Weights of a small GPT-style language model, trained from scratch on English Wikipedia: width 384, no biases in attention or MLP.
Each number is 50 + 15 x the weight over its row's rms, rounded and kept within 0 to 99. Layers, rows and columns count from 0. The size before them is the row's rms in percent of the matrix's.

# layer 7 MLP gate, 1024x384, rms 0.0794, rows 585-621, columns 192-255
093:32 76 61 52 23 70 40 51 40 55 25 40 30 53 62 51 69 68 44 30 53 47 50 65 49 46 76 90 34 36 52 73 18 65 47 60 57 85 42 31 43 40 57 56 37 60 45 91 29 50 49 79 48 72 48 62 57 58 80 53 76 61 59 52
104:75 20 52 35 53 46 52 41 28 67 37 61 62 49 32 43 21 65 54 55 53 29 75 12 57 63 49 55 76 25 25 23 39 51 62 41 37 49 68 36 52 36 99 46 19 34 40 50 77 67 69 48 57 40 61 30 47 32 62 61 16 74 56 78
087:62 54 64 68 33 85 35 60 50 48 70 64 28 47 30 72 34 54 56 71 65 63 43 11 52 63 29 35 26 67 29 48 55 43 24 49 67 44 66 76 57 20 65 33 37 49 57 37 60 53 46 47 60 55 45 51 65 70 41 50 38 63 62 38
101:52 51 64 50 22 96 46 53 36 36 37 54 35 44 46 47 19 53 38 68 59 44 51 53 38 85 66 59 46 45 48 55 50 30 42 58 35 56 23 27 48 48 53 42 43 55 48 33 39 55 51 51 78 39 44 37 21 75 62 60 13 48 44 42
094:50 60 32 67 41 27 44 41 32 68 58 60 61 40 43 32 50 86 61 36 50 47 42 55 39 18 72 83 45 64 50 55 59 34 50 32 49 39 75 75 77 36 33 57 47 51 64 76 42 46 34 32 36 50 57 66 47 29 43 66 41 42 79 51
110:58 63 58 64 74 45 41 30 34 38 34 53 54 27 47 43 22 52 90 56 28 51 21 44 53 56 32 78 47 67 51 44 46 27 44 71 74 43 67 47 71 34 76 57 64 37 69 54 48 55 27 37 62 73 65 39 53 70 63 48 56 63 49 32
105:59 38 43 61 75 36 31 22 67 36 35 46 35 34 52 69 52 56 56 40 55 45 71 65 30 47 30 46 59 46 45 39 83 47 60 60 22 57 26 49 40 49 57 60 43 72 65 32 27 46 47 65 78 36 87 54 51 46 74 27 43 67 55 48
098:60 63 39 49 53 37 42 48 39 45 50 54 78 20 54 30 51 38 34 63 54 65 65 40 28 56 74 46 57 46 52 71 36 48 45 84 27 48 52 50 64 46 76 59 38 33 57 26 58 34 76 50 43 49 54 45 18 59 40 22 64 32 44 51
100:58 60 29 59 16 63 63 46 70 61 60 76 34 70 45 53 49 33 84 62 77 67 43 45 42 48 55 49 62 55 38 74 46 45 26 53 47 32 63 52 33 24 59 58 45 66 22 49 52 37 60 47 63 52 38 27 50 54 56 39 39 48 34 53
093:59 62 52 52 44 53 59 72 50 55 66 58 42 53 50 66 57 65 39 52 50 45 43 50 48 23 32 12 23 26 64 31 47 50 36 65 48 67 41 65 65 50 34 57 47 59 33 48 57 69 33 35 65 65 34 55 38 50 74 67 57 44 51 56
089:55 17 66 45 25 30 56 56 31 42 62 62 64 50 42 73 61 55 53 80 27 59 48 43 67 52 69 48 65 56 54 53 51 42 57 29 10 50 59 38 41 70 16 60 44 77 19 24 71 41 65 25 63 59 42 33 44 47 47 54 56 43 50 41
103:27 51 45 36 59 34 84 56 41 49 34 56 35 51 43 67 42 26 51 54 70 79 65 30 58 50 35 75 59 38 49 56 46 51 34 56 38 58 45 24 63 65 50 75 50 50 38 48 43 71 74 32 62 32 58 55 40 21 58 52 36 56 45 24
101:68 68 31 55 54 60 49 62 58 61 51 60 52 53 52 40 48 63 78 53 60 47 39 33 40 44 40 59 56 63 36 32 58 38 52 34 51 45 64 64 50 61 77 55 69 62 56 31 67 46 66 55 40 51 53 47 69 43 57 36 42 54 24 60
105:44 48 55 30 84 62 56 74 43 50 00 60 60 69 71 48 39 68 54 54 48 39 37 67 57 59 61 31 72 52 35 62 77 44 35 22 80 55 64 45 65 33 51 48 46 39 46 47 71 55 64 42 39 61 38 52 54 32 55 46 55 80 36 31
099:53 65 59 48 43 48 59 38 47 40 32 57 51 62 56 40 54 65 43 37 74 63 18 62 61 77 49 49 65 51 40 46 51 78 88 52 42 37 35 42 61 49 55 34 43 45 26 41 43 48 97 57 62 57 31 58 36 48 18 33 53 65 41 51
120:43 65 47 53 35 32 65 64 57 46 56 36 40 42 40 36 57 53 48 54 53 66 44 48 30 53 57 75 49 46 13 55 36 55 57 31 58 57 22 48 48 52 57 48 55 27 48 60 54 31 24 39 83 61 61 20 65 67 68 64 47 55 54 62
095:86 66 42 50 27 59 60 28 43 49 69 62 14 29 56 59 49 66 45 44 36 43 62 17 53 34 59 59 33 56 49 60 41 73 52 46 67 37 48 61 88 52 57 80 68 30 50 37 37 69 46 61 86 84 49 54 70 55 02 64 54 12 50 58
096:63 53 35 33 66 66 29 43 64 64 64 46 63 38 59 61 16 36 56 55 37 42 66 38 69 56 74 58 46 78 51 51 46 41 38 46 50 49 52 34 27 61 57 26 74 61 57 43 42 51 44 46 66 54 45 53 66 52 30 47 53 61 15 64
097:73 83 26 35 23 55 51 51 43 41 33 32 53 41 52 64 38 34 70 80 41 65 48 75 52 37 42 38 42 49 37 56 73 32 48 43 49 21 43 43 41 42 36 60 46 51 74 48 57 65 70 48 54 42 61 51 46 27 39 41 39 41 79 37
106:47 52 41 51 61 56 58 55 15 51 55 30 19 46 56 62 46 85 57 53 23 57 60 55 49 34 46 39 21 52 63 35 44 37 64 50 48 67 43 80 39 50 42 49 48 41 37 74 24 38 51 47 21 39 41 62 52 43 41 50 29 77 65 58
102:58 76 34 73 48 62 27 48 61 50 51 70 54 51 45 39 36 65 48 40 47 13 37 29 66 60 91 57 68 52 78 89 34 56 33 49 49 49 49 69 44 63 42 67 31 55 34 27 47 58 72 44 48 78 39 48 49 39 71 56 35 31 52 35
096:49 68 28 56 39 50 36 30 50 65 40 45 71 41 82 64 49 47 38 52 28 52 48 49 46 38 49 47 63 23 63 67 50 42 49 45 39 37 50 65 56 69 52 34 32 64 45 66 33 64 69 34 49 55 47 47 56 44 58 49 64 64 53 73
099:53 58 69 38 39 71 62 67 47 57 40 35 32 38 48 56 35 50 46 33 51 51 50 77 53 63 72 50 52 39 45 56 70 39 46 33 62 56 31 38 48 30 34 51 45 24 44 43 47 46 40 27 60 49 54 41 34 24 55 78 44 52 41 48
101:37 55 77 14 51 39 49 37 48 70 58 65 41 78 42 46 66 27 41 68 58 46 57 48 48 30 41 30 38 59 38 63 47 44 56 27 57 58 72 62 89 62 34 56 52 59 72 21 59 57 33 50 40 36 32 51 52 49 43 55 52 79 17 30
109:68 46 47 65 26 82 64 35 58 48 51 62 60 26 64 60 63 21 22 53 55 51 67 47 42 73 56 42 58 37 90 32 44 51 64 41 79 36 29 38 61 46 44 32 60 55 49 64 42 60 52 56 68 28 60 43 42 60 42 44 31 55 59 38
103:35 61 30 29 75 43 25 32 49 39 67 40 69 60 72 57 39 62 54 45 48 59 59 63 35 47 39 63 29 63 47 21 55 61 34 49 62 51 52 52 78 42 34 28 69 46 67 52 44 31 68 35 73 11 39 40 53 30 88 22 52 53 78 37
095:45 52 62 32 31 53 35 52 44 49 80 61 62 37 43 75 28 36 36 43 50 54 43 36 42 56 39 60 46 59 57 66 39 64 38 25 55 83 48 97 29 27 50 58 69 61 36 54 85 65 73 65 53 77 67 42 66 52 32 38 42 56 57 41
098:71 47 45 38 42 80 61 46 53 30 29 67 69 36 26 41 71 40 66 43 66 61 54 57 30 48 53 67 75 40 35 20 51 51 38 64 43 46 16 47 44 38 52 58 36 50 00 59 63 43 74 46 59 44 50 57 42 48 61 66 46 75 51 38
100:71 18 35 27 44 47 30 33 55 55 53 77 76 32 60 67 46 64 68 64 46 32 48 51 26 55 53 53 55 41 28 34 30 33 65 43 14 18 48 62 29 48 59 55 27 43 43 45 49 56 44 46 55 26 46 57 47 47 42 51 45 48 61 33
093:57 99 55 58 70 59 33 47 45 41 34 36 70 40 53 44 50 56 50 49 42 38 48 49 58 42 64 53 43 50 44 44 52 59 46 43 68 48 39 48 38 61 45 66 43 47 43 28 60 68 71 59 46 32 60 47 48 47 66 29 40 33 30 70
098:35 69 58 55 32 68 41 40 40 70 43 38 26 26 62 66 45 43 65 64 45 28 68 35 47 47 76 66 61 44 64 72 83 31 53 42 79 52 42 58 45 31 41 63 43 65 49 42 35 68 27 49 59 29 66 29 73 47 56 39 50 74 41 52
103:61 61 69 65 33 74 64 45 62 44 61 46 39 43 30 45 44 53 49 45 50 36 56 36 41 33 37 54 70 36 58 28 51 55 25 50 29 84 30 42 74 41 44 55 23 48 45 71 39 63 58 23 12 62 41 54 62 47 50 48 35 52 48 57
098:55 72 90 47 49 57 28 63 36 71 32 39 57 48 33 36 49 54 47 60 64 41 48 42 51 22 56 37 39 43 61 71 43 50 42 56 42 57 11 27 60 24 40 47 50 27 60 55 57 57 62 77 61 40 46 56 04 60 70 39 66 65 72 61
113:66 45 37 40 60 36 38 52 27 51 70 44 56 63 46 44 40 79 61 56 48 50 27 75 68 41 46 60 67 42 45 63 58 66 67 44 58 48 52 59 46 59 46 53 52 49 48 61 64 51 63 44 39 33 55 45 46 84 47 23 37 60 45 42
095:34 61 66 62 62 38 55 43 36 36 59 40 29 49 39 43 55 77 49 33 14 31 60 78 52 66 24 23 15 44 60 57 30 45 54 31 53 37 45 69 53 50 50 49 75 42 55 39 34 38 75 46 37 66 73 48 38 39 76 32 64 39 34 59
100:44 63 59 54 45 57 08 39 26 36 94 40 71 30 54 49 56 71 72 57 35 48 45 39 42 41 48 49 46 37 24 60 55 75 72 68 42 29 61 73 69 53 42 52 63 45 59 66 40 69 49 35 43 52 35 35 54 44 69 29 40 57 45 56
101:44 59 41 43 69 41 20 59 43 21 35 70 60 68 71 54 35 48 90 33 50 68 26 59 50 77 15 42 61 34 51 47 52 44 67 41 51 55 48 25 51 57 60 29 62 15 61 37 68 56 64 29 57 44 31 57 30 41 61 53 63 55 48 55
# layer 7 MLP up, 1024x384, rms 0.0824, rows 585-620, columns 192-255
097:00 66 48 20 55 53 57 37 18 34 41 58 44 62 53 45 58 74 54 67 81 90 35 65 53 65 45 74 52 59 50 59 50 62 35 42 90 47 50 53 35 51 35 63 50 51 51 58 32 77 29 78 13 74 30 38 39 46 65 62 35 55 39 39
102:65 41 38 59 64 41 40 54 65 55 52 57 75 41 31 54 51 44 35 63 23 43 73 62 63 75 50 61 35 39 61 60 48 41 45 54 36 55 51 69 57 48 65 34 73 36 55 42 51 55 58 29 46 57 60 59 37 77 55 60 43 37 43 87
090:44 68 87 60 49 21 58 32 80 45 35 58 30 27 25 62 62 45 61 26 60 50 51 29 00 75 47 56 57 52 65 30 61 53 45 52 71 59 78 61 65 51 24 37 53 48 64 45 72 69 62 55 61 55 60 26 43 26 58 54 46 54 38 70
094:79 45 36 42 42 31 56 72 36 59 64 72 53 67 55 73 39 55 64 50 46 53 72 32 58 40 27 51 68 23 36 25 62 64 40 59 55 59 51 56 29 42 48 59 47 36 45 29 24 39 39 72 51 30 47 56 89 49 38 56 62 35 15 54
093:64 48 43 48 48 33 38 28 83 36 48 60 56 62 33 42 52 30 49 53 45 44 56 50 64 50 91 38 40 78 68 58 67 56 53 26 65 61 44 45 59 14 53 57 70 30 49 43 40 48 75 39 46 54 59 30 46 36 64 32 74 25 41 59
104:41 39 42 55 51 71 52 54 28 39 41 28 74 51 51 52 36 60 33 67 51 43 82 48 51 74 48 62 30 71 26 46 47 57 55 61 41 35 47 34 72 43 66 47 45 44 49 53 69 48 76 67 24 65 45 28 37 56 40 65 54 34 40 71
115:66 54 61 27 38 79 69 61 52 65 54 67 64 36 60 49 46 73 49 46 49 63 78 28 72 52 58 55 03 42 50 38 52 37 17 54 34 80 52 41 53 37 39 30 37 47 29 57 70 50 58 65 56 54 39 37 61 55 49 75 58 35 56 63
101:40 26 68 44 47 37 64 53 73 55 41 24 52 78 24 34 42 48 56 46 43 74 45 35 38 44 77 71 55 30 37 64 48 41 79 43 59 63 19 39 68 50 65 45 89 42 54 50 55 46 24 46 58 57 34 38 52 67 65 65 34 55 27 60
096:60 43 33 73 52 08 19 39 40 60 42 35 23 54 66 60 40 51 55 56 55 36 64 55 55 63 68 61 68 64 59 47 48 24 49 64 56 26 29 45 69 48 61 32 50 34 37 52 56 16 62 33 82 47 71 77 32 31 51 50 77 23 39 44
096:53 43 57 67 43 68 53 53 61 53 52 52 25 33 55 60 60 25 59 91 54 41 69 54 57 69 18 41 51 67 38 50 44 36 57 56 46 52 62 66 26 43 58 56 59 61 55 26 53 46 60 20 52 66 24 48 42 51 77 48 46 40 33 78
095:32 49 61 79 52 35 45 43 56 65 68 36 75 77 33 25 64 58 32 51 58 49 51 29 51 60 52 50 52 34 47 45 54 59 54 44 42 44 56 70 39 44 32 42 45 56 28 58 62 45 77 57 76 51 42 64 50 55 20 48 52 54 45 49
107:55 25 62 49 42 35 26 52 51 44 48 43 57 26 62 69 36 44 51 53 42 44 50 49 59 64 44 54 40 45 51 76 46 48 42 46 26 69 63 71 46 51 82 48 37 37 60 63 66 54 53 56 37 44 44 36 70 49 42 75 20 29 66 73
098:54 80 44 78 57 53 49 64 46 39 59 61 60 79 49 42 42 39 43 55 62 63 72 50 49 52 48 58 40 50 66 51 30 45 40 38 63 42 73 38 68 25 47 55 64 31 70 65 73 33 72 37 38 50 55 37 43 39 43 66 51 52 72 50
102:47 46 38 55 42 45 48 70 45 29 68 17 65 37 60 62 46 28 42 25 54 77 48 42 53 63 39 57 52 67 70 50 30 77 68 52 33 24 38 36 34 30 55 59 60 45 41 38 36 40 25 65 41 78 49 63 11 30 56 42 25 60 46 43
101:56 44 38 36 27 40 85 54 64 63 42 56 69 55 62 40 42 60 57 38 29 56 47 66 50 62 35 47 47 38 62 49 63 18 42 48 63 41 43 65 66 65 28 82 77 88 56 25 64 54 39 35 55 66 50 19 73 44 72 57 22 41 51 45
115:45 70 63 48 75 57 31 61 56 41 29 52 48 79 58 56 54 45 50 42 80 42 60 69 76 45 63 43 64 63 56 60 59 55 22 53 62 65 46 53 55 30 69 79 48 63 58 51 49 54 68 65 33 23 70 54 41 41 50 54 49 72 38 62
098:42 47 52 55 37 52 52 60 53 54 45 37 71 44 37 36 47 36 51 45 60 25 42 61 37 67 57 73 43 65 38 41 69 60 36 66 62 47 67 47 47 65 29 53 38 35 46 58 40 59 45 57 44 66 57 40 40 30 70 73 39 32 69 11
098:54 57 19 55 20 43 54 55 37 37 61 47 55 29 59 62 52 37 58 51 49 53 24 53 53 55 47 39 25 37 49 55 50 47 79 49 57 46 25 72 44 31 47 58 63 56 61 47 64 45 67 37 89 67 54 27 69 61 67 71 62 68 65 31
101:71 46 49 42 55 34 52 38 58 68 74 42 20 36 37 59 48 45 41 56 47 66 53 65 42 77 28 39 66 74 49 55 59 60 45 63 45 58 42 36 52 65 63 49 44 44 43 54 50 44 53 61 21 60 42 37 64 58 34 62 57 30 28 59
108:60 75 54 57 59 40 30 44 67 52 29 50 43 61 44 42 21 81 36 32 34 58 31 57 35 21 58 41 28 59 71 46 42 77 68 71 38 45 50 62 81 47 50 40 64 40 65 40 45 50 33 56 41 69 55 31 46 63 92 69 50 23 77 49
104:50 48 47 44 35 48 46 47 37 49 45 42 28 20 77 28 47 26 69 45 41 22 66 28 72 51 49 60 68 49 65 32 51 49 61 54 41 80 60 66 29 41 59 76 59 32 31 66 33 42 27 40 26 43 28 45 47 31 69 53 76 75 52 62
097:69 56 71 33 52 68 40 51 66 35 86 51 29 64 64 71 44 49 18 40 32 48 45 35 44 44 30 63 47 65 50 26 64 38 35 48 67 72 46 33 23 16 84 52 55 59 53 39 69 65 60 37 25 51 62 30 52 57 35 51 53 26 45 52
107:25 59 26 57 36 45 56 58 69 30 47 65 28 51 41 42 41 47 30 43 55 62 67 45 51 49 40 21 43 02 51 53 55 58 52 42 39 65 54 45 29 63 32 49 84 52 72 41 50 50 64 74 27 48 29 61 60 42 30 44 76 43 57 37
099:63 51 42 72 47 63 50 59 58 72 72 56 59 31 48 51 26 73 50 72 47 35 38 29 64 42 67 57 30 53 60 22 52 36 19 44 40 70 50 31 43 34 42 32 53 47 55 65 65 52 24 49 53 34 74 51 58 59 82 48 35 64 31 60
101:93 73 25 41 22 54 48 24 41 49 67 64 54 67 65 60 62 38 46 73 43 47 35 29 59 50 44 56 57 61 44 57 35 52 63 74 99 65 72 34 43 41 38 46 44 44 54 33 93 76 52 68 74 57 77 42 32 43 57 68 21 12 67 23
102:59 59 72 49 50 37 32 16 36 21 67 14 60 49 81 65 49 38 25 81 55 47 58 56 75 40 53 82 24 47 67 69 31 45 45 47 15 62 34 50 37 23 57 51 39 65 52 55 38 85 75 44 40 41 80 33 51 48 24 53 38 56 36 68
099:40 52 57 41 38 36 45 31 71 56 64 85 73 16 51 65 54 46 41 61 67 48 16 30 42 43 58 61 75 53 29 62 63 32 42 61 50 22 03 44 55 43 35 28 53 56 62 45 71 56 62 69 61 40 55 46 65 39 23 77 72 35 46 38
097:76 39 52 37 84 39 53 55 30 53 70 43 56 82 32 61 41 65 53 51 79 48 40 55 59 39 31 77 59 29 17 56 25 39 63 52 25 40 47 30 55 65 28 43 38 69 67 75 39 47 43 42 38 42 41 40 59 18 62 46 62 45 45 33
099:24 49 54 32 59 34 28 33 46 70 57 50 42 34 63 73 37 32 59 77 51 78 44 61 43 34 47 46 46 46 36 72 52 22 41 56 54 22 46 74 51 45 50 76 44 73 57 28 32 20 35 35 59 31 25 54 51 62 42 64 51 39 51 68
094:52 63 27 63 41 57 39 87 33 73 52 45 53 38 41 51 33 52 32 61 71 48 40 45 58 70 31 65 39 37 71 47 68 38 58 44 28 40 37 45 40 41 23 30 64 58 58 54 63 30 50 42 31 52 45 81 63 60 58 26 53 47 12 43
108:29 49 75 89 35 59 71 36 43 22 24 54 43 41 64 28 27 65 55 40 51 44 63 39 43 76 54 93 50 54 35 60 21 36 66 60 48 42 36 57 55 28 46 63 42 64 40 48 68 49 40 42 44 60 28 20 44 51 33 56 73 55 68 47
104:58 44 76 47 54 83 70 47 72 59 43 42 63 20 44 48 36 39 43 65 43 34 41 56 48 39 41 55 57 69 31 46 41 46 17 77 24 96 34 55 39 37 60 33 68 70 50 47 54 57 59 73 52 58 24 36 51 70 40 60 55 69 37 22
092:61 46 51 32 62 43 17 64 45 49 86 92 49 33 53 62 32 49 51 63 74 56 63 40 36 57 61 59 65 45 68 48 46 40 43 58 68 56 69 61 52 66 47 75 35 78 39 14 53 30 59 42 68 58 40 29 67 58 19 99 40 17 50 42
114:52 57 55 77 48 60 53 22 50 54 57 58 29 50 34 52 38 38 61 35 56 51 65 15 39 30 52 39 44 30 66 79 48 51 61 66 42 57 64 33 40 55 36 62 53 35 53 33 53 23 33 69 72 62 49 61 62 49 64 73 69 69 54 74
095:55 56 69 32 58 61 46 57 80 69 47 74 46 40 57 49 38 58 61 70 71 45 57 34 59 59 91 74 47 66 50 68 36 29 40 56 42 49 25 55 27 45 54 87 24 52 46 48 61 60 48 62 59 30 51 43 56 47 47 44 68 31 74 44
103:53 48 45 47 43 30 63 30 62 24 11 53 70 36 34 35 33 55 70 58 76 38 84 30 46 51 50 63 29 60 63 52 52 54 56 32 60 71 60 49 55 27 76 50 59 38 49 76 52 43 62 55 48 33 67 61 14 53 44 57 68 32 48 43
# layer 7 MLP down (transposed), 1024x384, rms 0.0777, rows 585-620, columns 192-255
100:75 47 30 51 52 54 32 66 36 66 52 41 64 49 56 51 52 57 52 84 71 30 54 43 29 65 64 72 41 60 77 35 62 54 45 57 48 26 54 52 50 48 65 41 40 48 56 74 16 53 60 22 39 59 34 49 49 52 77 42 46 12 65 20
098:46 47 73 32 48 56 60 49 40 70 14 43 62 44 54 27 51 63 36 76 47 54 59 54 66 23 62 57 49 31 13 22 57 70 51 35 46 48 23 35 42 27 38 45 40 67 61 52 50 49 76 36 31 33 43 43 61 29 66 35 68 63 54 58
089:62 53 43 46 46 45 67 97 56 44 47 55 56 99 60 78 43 41 56 52 46 61 86 37 49 55 40 35 44 80 61 58 30 27 13 45 39 71 45 41 27 46 55 61 37 19 55 65 38 53 18 31 37 57 49 34 69 49 62 61 63 25 18 29
102:46 48 39 52 50 49 33 59 36 58 75 12 43 68 69 47 64 47 67 45 37 42 44 45 73 58 36 51 35 36 67 58 19 71 69 49 67 49 25 59 23 60 60 25 24 54 41 33 51 35 40 53 36 53 45 69 60 47 61 52 49 54 46 33
090:26 59 57 39 48 37 58 38 73 54 33 33 34 48 52 76 24 38 90 56 50 41 34 55 92 60 54 26 28 32 59 41 58 60 64 61 12 61 41 43 38 59 33 48 40 46 35 57 59 40 33 35 46 52 44 49 63 68 64 52 64 59 59 54
105:27 66 55 32 61 41 19 52 28 47 35 58 30 45 48 50 45 58 34 39 56 10 38 59 61 61 49 51 54 43 44 24 57 66 72 44 69 45 36 45 62 52 80 49 36 58 59 20 56 47 43 84 72 38 60 53 65 36 61 62 58 52 64 69
108:46 37 43 40 71 46 96 69 48 40 42 63 51 34 56 50 60 45 68 39 31 66 77 59 30 62 34 37 50 51 54 44 59 28 42 53 64 78 85 29 63 35 42 55 53 61 13 59 59 51 37 48 30 52 32 62 46 34 38 90 60 16 57 24
099:57 38 62 73 69 22 53 40 53 51 66 45 37 73 35 51 54 17 69 36 34 37 45 60 65 43 49 69 47 27 35 70 70 29 43 71 30 76 67 50 49 54 54 56 48 72 45 49 74 62 51 40 37 67 74 31 33 34 45 54 15 40 51 45
101:78 58 40 51 52 64 70 83 35 46 62 45 36 81 58 46 55 31 49 74 60 59 60 67 35 53 43 46 41 63 53 78 35 67 33 50 57 79 45 63 63 74 34 76 52 55 43 40 43 53 38 62 41 63 35 43 27 34 51 28 54 38 46 46
101:49 50 52 62 33 65 43 65 70 38 42 48 46 66 52 50 40 49 03 56 54 28 52 35 51 48 62 47 61 49 63 67 47 31 69 75 32 27 44 43 23 59 44 81 53 58 39 57 11 75 41 55 37 00 82 58 51 36 61 58 62 75 48 89
096:64 44 82 55 42 58 65 58 53 46 40 50 64 70 59 37 37 32 41 29 37 15 49 70 24 41 61 34 52 62 56 64 54 29 45 62 49 55 29 35 49 57 58 24 54 87 62 67 35 45 65 68 80 34 53 59 71 35 47 55 45 55 28 24
111:96 40 49 40 41 59 53 62 54 44 52 47 42 18 53 76 46 52 72 60 49 58 41 70 44 58 61 45 29 56 41 46 42 55 59 62 37 41 59 74 36 33 63 54 54 49 24 21 55 58 57 36 62 50 61 47 35 59 41 46 59 34 73 40
102:58 40 43 12 60 46 29 43 80 44 55 42 53 60 38 63 51 32 40 46 48 43 67 37 59 36 43 31 32 53 51 51 41 60 43 38 55 58 39 60 66 49 53 53 52 63 18 52 44 83 62 58 42 59 44 48 51 54 76 54 16 37 57 51
096:50 60 63 55 65 64 70 44 48 39 52 84 45 84 41 63 44 38 40 78 52 44 74 66 63 43 52 39 47 57 61 82 51 23 38 47 70 74 75 63 40 55 52 28 64 48 46 59 35 69 55 26 24 45 30 32 47 55 65 46 52 53 87 67
098:42 78 71 50 38 66 30 69 54 36 57 53 55 49 45 41 57 43 31 63 47 36 63 53 67 55 45 52 33 33 81 50 66 60 51 39 69 62 60 57 22 57 59 43 55 56 30 71 37 37 43 52 35 63 63 70 53 31 54 21 59 50 47 58
089:43 24 26 62 22 44 54 49 41 56 37 51 42 51 53 57 50 52 51 61 42 75 46 49 60 68 57 50 59 49 65 72 54 36 30 28 51 28 43 65 49 42 55 48 63 49 54 38 58 44 62 31 58 61 33 39 67 60 51 32 50 60 54 62
101:58 70 95 15 42 24 51 74 43 40 40 44 51 67 50 52 57 46 40 56 44 68 53 48 32 55 57 78 38 32 24 65 43 47 35 48 50 62 58 44 48 51 42 83 36 57 42 40 43 32 21 36 62 60 25 67 31 52 42 71 62 74 63 43
107:68 40 71 85 51 50 72 66 83 46 68 39 44 34 52 48 59 29 52 51 39 52 42 41 79 39 35 44 47 57 77 59 36 34 83 39 59 49 53 40 44 44 44 47 41 45 24 83 46 63 57 69 48 34 55 58 43 45 66 68 57 55 69 58
099:48 50 88 56 32 40 27 00 36 63 40 62 38 55 56 55 50 39 36 66 66 53 18 46 59 47 38 37 55 42 46 45 54 53 57 32 94 52 43 56 31 51 40 88 49 52 15 42 26 75 36 51 36 54 57 43 79 43 45 39 64 50 48 72
102:74 29 47 44 46 33 29 62 42 30 49 46 54 39 44 40 30 47 66 45 34 72 41 45 77 04 53 43 50 55 51 15 29 60 66 47 37 45 48 17 47 44 24 39 46 80 46 37 60 45 43 62 78 24 54 50 26 40 64 72 43 22 51 46
106:75 29 50 40 34 56 70 30 55 49 42 65 34 59 50 43 39 55 70 45 57 23 66 46 52 50 59 43 66 49 49 41 42 56 18 35 50 88 24 24 52 26 54 61 59 54 54 61 37 72 40 52 51 71 45 60 86 38 44 52 65 77 73 44
101:42 53 39 40 30 53 40 20 77 63 54 47 41 60 49 45 50 36 39 39 75 56 61 84 54 72 68 32 46 57 29 38 65 54 34 63 71 51 48 53 33 55 60 54 51 68 43 34 50 83 48 44 29 42 53 48 53 37 55 44 56 39 64 54
101:72 51 50 43 50 62 52 38 72 58 51 28 55 46 37 09 45 35 46 47 63 52 41 43 70 52 31 39 40 37 32 70 27 36 41 68 35 52 34 53 67 44 36 44 32 56 83 22 66 59 25 59 35 40 33 57 46 44 38 19 80 55 52 58
101:74 38 48 59 67 35 44 57 15 76 41 68 59 42 52 47 56 47 46 59 62 49 46 55 59 49 39 44 50 25 42 41 64 52 50 55 50 25 52 35 44 70 29 42 08 51 63 41 49 42 51 61 49 43 22 46 58 19 49 43 66 50 58 62
111:53 90 40 56 38 46 38 43 28 54 23 33 33 49 56 61 40 52 99 63 46 41 49 73 46 33 66 94 37 56 55 58 37 43 61 61 65 36 39 71 59 31 68 41 75 70 49 31 36 73 63 31 53 34 65 46 56 56 46 45 32 45 70 61
102:44 51 47 30 44 58 85 49 47 08 65 53 13 60 86 41 25 45 32 30 64 67 50 50 42 37 51 43 42 52 70 58 34 55 53 50 48 41 54 59 75 14 57 81 48 63 46 57 36 44 54 33 53 20 69 68 50 54 71 39 60 55 60 60
098:47 58 70 68 64 54 58 75 67 33 59 34 58 33 45 56 55 50 64 39 40 41 44 44 56 54 52 55 65 48 62 29 45 51 46 81 86 62 28 53 43 34 43 37 45 44 38 56 57 57 37 77 51 44 51 61 59 61 55 60 33 51 53 29
104:64 50 57 62 52 61 67 61 37 44 30 67 42 52 44 66 57 32 40 70 53 77 52 32 43 55 42 41 51 43 63 50 47 39 59 36 53 44 70 79 51 46 53 69 42 78 59 32 45 59 73 64 63 79 72 69 51 42 49 84 63 60 69 30
099:57 17 60 23 43 47 33 67 57 62 66 60 59 36 50 82 79 30 65 43 18 69 50 78 45 05 53 42 35 44 41 42 55 29 64 18 64 58 44 52 62 66 68 45 30 55 47 58 45 51 63 87 50 46 66 31 51 38 54 59 73 51 66 40
099:32 34 30 59 56 65 46 28 32 89 50 45 54 69 57 32 66 64 52 58 76 41 45 30 48 38 46 71 38 28 32 55 48 45 54 63 40 44 67 47 40 45 25 60 56 46 52 12 55 48 58 55 46 55 58 69 60 28 58 63 59 61 71 70
109:63 58 26 60 55 47 38 50 58 48 36 33 60 68 55 59 83 75 59 68 43 57 44 31 48 75 16 61 43 37 46 59 56 32 33 80 33 60 40 37 73 69 61 31 44 57 35 62 63 07 49 35 43 62 45 51 42 55 58 58 52 39 73 48
100:59 42 45 63 28 52 74 50 82 62 60 60 57 59 31 49 32 44 46 56 31 49 40 44 25 84 41 56 51 65 63 43 39 61 50 59 41 60 34 41 73 52 42 74 65 32 52 38 28 60 48 69 42 41 60 49 77 65 62 41 54 37 55 70
097:57 41 68 50 49 52 63 36 77 62 44 64 66 62 71 63 56 46 55 48 30 51 54 27 62 27 67 39 65 45 32 33 42 43 58 59 52 68 41 62 47 72 55 64 44 26 53 59 51 63 42 49 36 45 68 63 72 50 45 55 50 50 48 61
104:30 65 54 73 26 58 47 52 36 55 49 63 42 37 23 52 26 28 34 56 52 56 73 23 74 69 50 18 53 39 63 31 59 51 33 33 50 27 55 31 32 73 33 39 40 13 55 55 28 10 33 89 74 61 73 48 58 60 80 34 60 58 56 68
097:40 32 65 63 56 24 64 54 62 40 41 78 66 54 26 40 55 72 37 49 69 34 52 57 41 54 42 43 66 48 68 99 51 49 44 27 45 77 52 88 83 55 54 55 72 14 52 44 46 90 38 54 50 76 41 45 67 74 69 53 52 59 39 75
102:49 44 39 37 72 40 45 18 37 55 39 56 43 48 48 59 55 30 36 46 35 50 48 31 60 42 56 40 59 52 42 60 29 61 28 58 46 27 79 36 42 60 40 47 72 46 44 41 50 45 72 49 58 44 33 66 62 28 35 37 68 44 69 45